config.toml
n_layer = 9
d_model = 448
n_head = 5
n_kv_head = 5
head_dim = 64
d_mlp = 1792
vocab_size = 8192
activation = "tanh_gelu"
norm = "layernorm"
norm_place = "pre"
norm_eps = 1e-05
positions = "learned"
qk_norm = false
attn_scale = 0.125
bias = "all"
tie_embeddings = true
parallel_block = false
init = "normal"
init_std_qkv = 0.0201
init_std_o = 0.00473
init_std_up = 0.0201
init_std_down = 0.00473
optimizer = "muon_variant"
lr = 0.00201
beta1 = 0.95
weight_decay = 0.1
lr_head = 0.00657
warmup_steps = 200
schedule = "wsd"
decay_fraction = 1.0
decay_shape = "sqrt"
final_lr_fraction = 0.0
batch_tokens = 131072
seq_len = 384
doc_mask = true
train_tokens = 1283000000
steps = 9789
dataset = "wikipedia_en"
Each number is 128 + 24 x the weight over its row's rms, rounded and kept within 0 to 255. Layers, rows and columns count from 0. Numbers have three digits each. The size before them is the row's rms in percent of the matrix's.

# q: layer 3 attention query, 320x448, rms 0.0844, rows 0-46, columns 256-319
# k: layer 3 attention key, 320x448, rms 0.0803, rows 0-45, columns 256-319
q0 091:137087171165154103163093136131097178137102093079106163084153115128134090134075155103108121133133120173126129156124109122093132144177065154116086104116109127157116129121127112148174116122121184
k0 092:190178107143156122098120094104115131182145142156150109136101100100141120149116120118094106134127083151136136105116138143092142124148133137150112142173128084095156130145113093142114115122155093
q1 092:132139143169144112094081173118137157174110124149101169146126100145160127123122142152171134150097135127111117143084168089133117152108125144145096129104157132146143124107180094179161107128143132
k1 093:114141131134110128171121126152169078144144108122118078150121108130186162132157170120146099150135111102129148110100110120128163114154114122125124134136133107132079107098140117120151118091118101
q2 096:122127127130082113124147118142150174142119133173102155123152104110147149134108143125157145136087146083136076154143097127138151154126126082144156081107144160110114113104136076090153122153121165
k2 097:073160136115124120123168150089136122143112145125157135126151098143099190133202124151168122122145113098128146126137116092131138096154144152126153146139154127144126080143088160138124109102141130
q3 091:177166156151108143134133115123136104072129121131145132162171115120107157084098140135108120147151113125121113157114154120121109121162130113129174086122138100110130148148118168109118101118079182
k3 087:120097160104142141104125117132103110123164123100149098133141171120142155158131158138137123072173176117126152162156148118173091092100099140140108121135130127076142096125155116107149156125125163
q4 083:084143145119159147144090107176139086109117152109179162162148132114108118118137125129189100159160135136146118131136147134107163149110128119119118128106116115098126157130168097142139102180156139
k4 085:136127118097128124104138092112119108133146080131167063108116072125118124137130092085152134141123159119165158122151135112126149137151113110126124099117150130147129149100140159113135138120106139
q5 094:124135070143090134118164132121167091131111054129148120105079126128072122147130171143124098122137136125102080126137124116123084103141119135115093120150095108114127116145204167160143099109105124
k5 089:172130159126154065096106139122122132073105107132111120145114147135166098119135122131145208125107146111116116161125099096098132128078128144155115120138128144147194115152106083142151112095148154
q6 090:165107152164146120164151076086154127110091149158119112143118118133155106099185121126088166116122108109125146132128133129122148164132105136159138097149123122153121110181113147143120094104168140
k6 090:123138081108125182139139156123135131183111107151144122125106096148118141100122169127148145112125138096167093129147136124150192088116111131093119118136118119167115114161181124155164151131158137
q7 087:133139115102094131116068129114181157072090087152132127133099151127136162149189152111107119130091121078083103135102128095141134129133148180151146143089120185151152115137162133150136135103110095
k7 090:090131115146122144134118142127135140112137124142124123118104178114111115143138121112133144148123133148108096098097105135135125110147135127122176124122125150172132120114132111132127159109142104
q8 098:136132110132095142135116120156125114133144136162176154141094095140164164115098167115099121131143119115103132103144105130120155158092058131101107087083178137129102108155142133176172126162108151
k8 097:143134084154135089150138152104126116147142159153120123101122110144131116103169114134163120159143144120071165164124149113114138157134122142128127138078095122158127085129089126102122128146138155
q9 093:149125118131111119140116126150107122157158129111149100134107118131103142120132128127108153173109103119120117131157140160093127098101099146133119154125117131147120173116136114082151134143086132
k9 091:129169102124103133107103108134172142134092109158129128148119125134130147103142184114152157102120145185113173130113139130116145109108144130164126152126121141115137089145134168100109108129058120
q10 086:129117143130085166093140092128107103140152108138114107106105117098111120096119119144130140142128147112116074116127130152131140158131137137126144124137121153131119144145135092128128115097103113
k10 087:082132128120115133165102145121127122118127121108151155129152126145130151120136186166141106135119137105096165136138122133145178104131147088118129071136127096104108115147119177169135133151135118
q11 093:120125130108117129131105114118092151143133104142121155119100099159086097130131107088115145157103146148123141136098123113126128099130139109154095115122109113092133143108142170085172134143156108
k11 091:145134136154123115125123145136129118142119134121138173130130147078177111145115150121175121118132107160159096127127116114114160139120092118155122136152144140133086146164105143145101148138103164
q12 090:146130195112152126084142086119118143138159155159084111129112120119083092094134152179159147121113164133136170079103124119146123143109126109089101120112113093155156136122103118141067121155105143
k12 088:156172099174145120140125095147170142133138174113108161156146138164160166116110136124115170151115118162182145137121182130122137119146128120194122130148179174111108185156120111109167120120125134
q13 097:148099122080117117133114140152108123142135056129132065142133158119184131156128127137103102133180124158090123129110143080107114123156143149141127135149092121124144106165154093114149079118139131
k13 093:145118127168157147156127138199156151158147061117137134130112120134156110150108096069127133172149144095110138115128159136133144142140133115156146164150146099128142126097100048139089094102114161
q14 091:125144120121128141120094159154127159110135147136115113151140063104094117146154135100118148100076102147161092083093131142148094138112144104111152143075166135100132117097130089094132133133101135
k14 088:071129099119138122153156107120134089152165176167173155109079178164158136126087110101119134145135133106098134108135125132139165123126120144097152157076131081149107143097082093113147092168145167
q15 087:104174135165101132146144163121148104146112135109149140143134102145189159131123105099120115141120098096124096124087150130144131120122163108151089119137124151135146114142125123142171106192155093
k15 089:122129139119142068156091121165100115144108143112116139102111112113139112142079114116139176130133129147119112116137165116160164143152133142133107168107206148147122146086141133138134113189111108
q16 090:146146146116166126162123158135110115140124148151109095105116163121139146152115098124142126158117177110142125158123141113112055147121076088152118118164163158163114137110156147139156128142161130
k16 092:093105148144121067115148153118102127150129127144118110112136120104089118116119115137154134119168135111172162103120176145150139143112151109105167090155135115146134157098104138131116132112131117
q17 091:141144092187163147093154110118131179098147109159148098137120162109104142168146160116121125087153099111142117131110108103152138092175142115109108140132117160126098129164092089104125143127085140
k17 095:134157126128104131074130142128152143117094139102112113095135124098118129101110159137140141141106120096167113115170080130163131119138112120142127159118104100126152125106152132128112136173153158
q18 091:140120172139138118092105098171137104138147132110111138162133134092131132139142050154115147101136080106136127116150115118120115123122177102155149129085119112164150094143100146142149082117146127
k18 096:141127098125098120122119125171110141107129116136168126102127112104164149160125142120149170080137126124068157099086155111139115109115131130164136112080151115147101128144156145130104157113096113
q19 089:068164180140128177139180149099149121144095158131153134111127134141131110174161122097101114122133057110136099155122141088157139179153098170138114119155122137135129119117146143126131089107137099
k19 090:079099136141108100176146138202174139156102123085126111146116135157123103144142128156126134085150118151101116146141122114149120125094129136132120102137103163158135088149117163114157166071117136
q20 088:136149137107159105105160131151097171075117121146156148138152139098139092138132135140092155125101142141139165117114146089137116110133150138094099099093113139194109085130120107127085150096122087
k20 088:090102125148130172096109124146153154112117135156118141151135094136104138177152103099120103122120154143159109158102168125094146118121102127133148077116093140149148128137212144125145110152093165
q21 089:134091087157112112139146165120150129140095108167136100130152148163154138134130136166127118154153172133091120162137097134190148152137114150114091116161124159114146139164153114129140125124087125
k21 088:112136137155119141093143114108113133097129134128149132145124126156134135119172115114102148163120120102142121147167129120187154115134157172143153192113105140134129117112096127121112112144102136
q22 092:122169107099137107130122155143145121104135136134126153141127134105124133118181138142169129094167142128131141132119105126169133090115095109124107101126126137149129130108113109074120136123098129
k22 092:108072140157068098153113123167172128095154139101152109130135112145156148100120152139073141099117155148119156150137130137133095132088107108123108124117143165119110118149158135135119142094136106
q23 094:142120105143131105133126102128126126189114106163088142125127156100131141130131110133118147137113075141133149137141181123123191138129119115161116102140128138135089102137124127104171161092118143
k23 097:114121111114150116162123123129160130145087142169106110132152145165116116095126120116101167123119129135102165145139107132131074148128127119105131130142125113149107163117143155165115143138146108
q24 087:092148108131131169141151165138133095114105117154124161135082119143136113093112072092143133152154126105128156149130105145154130142158118104146125159138139119107141183140095073073113085119125124
k24 101:143080132116116163147164126097100118164106115089114127127156080125118156154147165137129138111095147128108110102135075073140148123114124142122140102093111070118095167146107141118171128133088116
q25 093:113081126142154157126156151149092151127141125165091077128168095138058132093139132112080131103093120128099144112147088108108154179137147156146125127118144159198154114098144153134118151094175128
k25 092:109079141124157127163128133139138172150164170086108123158167137138142154116106133111142127145144122120138123140128125148142166133127125109096144175142101128091109142134127160147158139109126123
q26 091:111147138090108151150107124136146116135144137163164161092159118148154103090103116143111119137141136137095126104163144151100137163114122127098157140123181122089111132158054163124140098150088118
k26 093:131118101125118128113149098117108136125137129093098083142153089161135154113110098119134091155133131153139126113139136189168141114080142135129118108152136096116158106132128131100108172182127142
q27 092:150164130124085113103112123148133142098101150106146150129127161140134132115109137158129136121155132084134134119104130138193153138122140101136081138141141113112185138139156102154128099185093155
k27 095:140171097129128126092138123143126163108116150081179110129149119133108154156143137114165141118148114128133105161094172124139119130104137156118097132106121213089142132087124109187111137176117155
q28 093:109123113160118115153157122124108133102120132117135159144088094115095106090141101141137129140143090095122099155138135119128137145081113174138118141169143165162133145163168155154125134134100125
k28 094:152107123132103114118138087101127098141111093109118185147150112156087150137109141121117105151162146138119118142104102129143150134134133131120077154068108144116144161125162140124125155158128142
q29 099:117126137155112136120091143085081193101131150149109139100163126156113105123132141151107137121106139138124107106084114127107146124179156124154111173130098125075097146114142138107113130098118080
k29 097:165108139095095105088154143148089115128139135105168174145090154109127107109111168136113182111122137149136107123167137137125099088109097130103127146172137138129155098138154132071072178106137125
q30 090:124139147117105159164154172145101138124149106114122099148084125116124102123130147174152112127117133093116139133116115132146144128155115117122068141141096157162125137138102076099138137114174145
k30 090:128144133120142119091178118149136117111133161156163145090132119173150116116153149077130096088136106141122138188131094091129164135145133089155132118143126145093156091148137170115160153104140110
q31 091:097124169108127148187108135147167078126153142120147133100123118131163128103154119114101149107155132155121145127107137139153125129147144090092159136116120113165082149123149118137105116119161147
k31 093:164101117103141164114137118139155135155089147113085136121195094186181137122094130107122101152106145166134113138132130114162107157130121109087133138190122121166094118107089121134108144137179119
q32 090:092121108135138165123127153137118079141121166145104150089140127140149096108145135144148135130153133152096132099170149156159128131167126140127183131126111087126110108116120156114128167102142147
k32 090:158095146125143102106126121136160156174154125141103107104163124100148143127136101136092119116145155152168155122098122131099146120137120142141148088128153129096154094105132118129141143106152141
q33 084:109127101144114168116193108117151125135159117102147135143125115090158125121148161131147114127134180110144136142129126105114175132151133101107146120106103095122134191170128090105139128154096171
k33 090:127154103113107093154123126130147117150149095193110123145152113162172086129095134144151130127162164133122124134119134135145109098095110115160161130159161168133147127131087122111101166168152123
q34 086:127152109157118122102116176134113114107130126128154175156092110094177143124090137149117136124121137133136088169140102121127105104141180099149113123111132163139108099144158119158120115163113110
k34 095:108102147075172125150101120098122158110097125158143174124090140134141142101115141136140141115082115118145132134129136139095102161101116123124098142128120130149134111113165110136134073111140138
q35 089:123135101133135143116141103116146141099120115133112128116102128147148109114137151128086144153159139104100108114113149110154116151126100139114158177101123075135142103152138141125099124110117132
k35 090:123163126129146091114095138120123093090155098142154127089140132114123121141139140121121148141149145113123112126158142108108174153115138176097108136160137074119168142098156113127091133102101172
q36 088:110153160142106115119096107113091147085178138146143146140136119147143145158077114124141136137111114095134141131092120132141103113079136079117143145128098122111101123098135117132097113123211111
k36 091:117150138129130113128128136108125138110133138112106122146107092095181145161107119115135132101120144107128100098119129143147110103068132140094140105101112111134109099124118125164152088152122113
q37 097:144094124102105154141123126103136134105097120123148114195108145154168101113142113103124086121114166116096145084096044170108154087112086130108144128131140115098135132089115149127134126097123115
k37 092:080124163145094132088117106151145146137145132097082115124156097157128139106119168112127120127134116135188130107117096135118149122144123096106128116147088130114135088104128109106123143139104138
q38 094:121112114075079170117145127105105134120139176124146157099135096089111141165124133122132148094109149096142112105118108094103129118158129123126138164157141056136139125175123135138115145112124096
k38 090:153127152176141110102123148132128142081145162058109124144188111121104130156119121147118185121110111164165131138116122136112120140142110138049132178159114134121105133099110148086110172121102096
q39 093:120143129162095156152157178168132148164109154153143087151115196101092146104158157118136086088116158129128128136128136140169090119134138067124158107168102128103129111106132159144146132085124108
k39 094:104115109081147107134120113141135142130072146144156141126168148103088095126123095148110123109113112116131107128109134141100176150131137152134124183121153105146161117087156142101122127102142137
q40 095:086081181124155131133116115154113112125113138159092138135139107097152055116125091118146121114107140135097123114118120112100129128155149112100170128087116144093104121098149082136106132106143117
k40 099:099113104125140146152117140196135126162185107116110118132161121125163175160095137163126165125131145122115148074121148135126152097109143140152147135086114112130074111087122089134122186131119084
q41 095:126124117142094092190130137111137095185114098118144124137066098100111094132112195124138091116139101101131145150147105122153142114125158101112101128159117103111105133135104133175119117123116156
k41 096:160106125123147086139079100134115142105134155116126129152149164116143148119146132107130087117154125139090151095161102167124129118131118160130122144164113095116129117120116124113109092066131155
q42 090:152149147131147126095125108152134106164157125162187121134105098108118086119114130134132158136156160087096134145156089137148147123082105073156105138129078148152154191103131063101134131149106179
k42 093:184093134111131111115128145120134120136128154136101134107086127192158093139083152109080144121137100150132145156098163134162148139074114101111098151143096143141133082126139127191109108149122154
q43 087:149091139165173122170130129107100126106151117125139120111090092135127137121134089153116136125166168125144111104121095099109145143159143141125154125096143146088127167183137127146160102141142137
k43 090:160135148112091129163130149106097163165139086142100112141129117134093106169142148121124086136094152148145132111114153125106139157122167134112116129168062135149148144119139126126123109134119090
q44 089:103123082142146199186146125129129160152156151137121130131125112093111134108125166103176109124135142119130103179123133107108126112136116111129105142093076133140117152161127152100120128121108141
k44 087:156181106140136061125100147130137096159138104115152081127104129125125084152127142132098129107147117153057121104123152112141119119117119136101105106147130112153154124151115178139102131130122138
q45 088:098089071097138120211115137133132140126073125089103120103155129122104152106126114087114108125137165153109109164146157132109155133133122150111164175152113118130118089119164116131099146119141120
k45 087:092148145142138130150145119145138171112127126150124110145144102102092153164130107130115110083121152115087128082122117161115136161089116153112077163128130165107090089112135136102161140074110134
q46 088:177157121140145159118133149148100139116115104128120130112149100139155087128114128156098123132168120176107127126118107135106127125096141142140137128094137106102104140169162152094126150128145101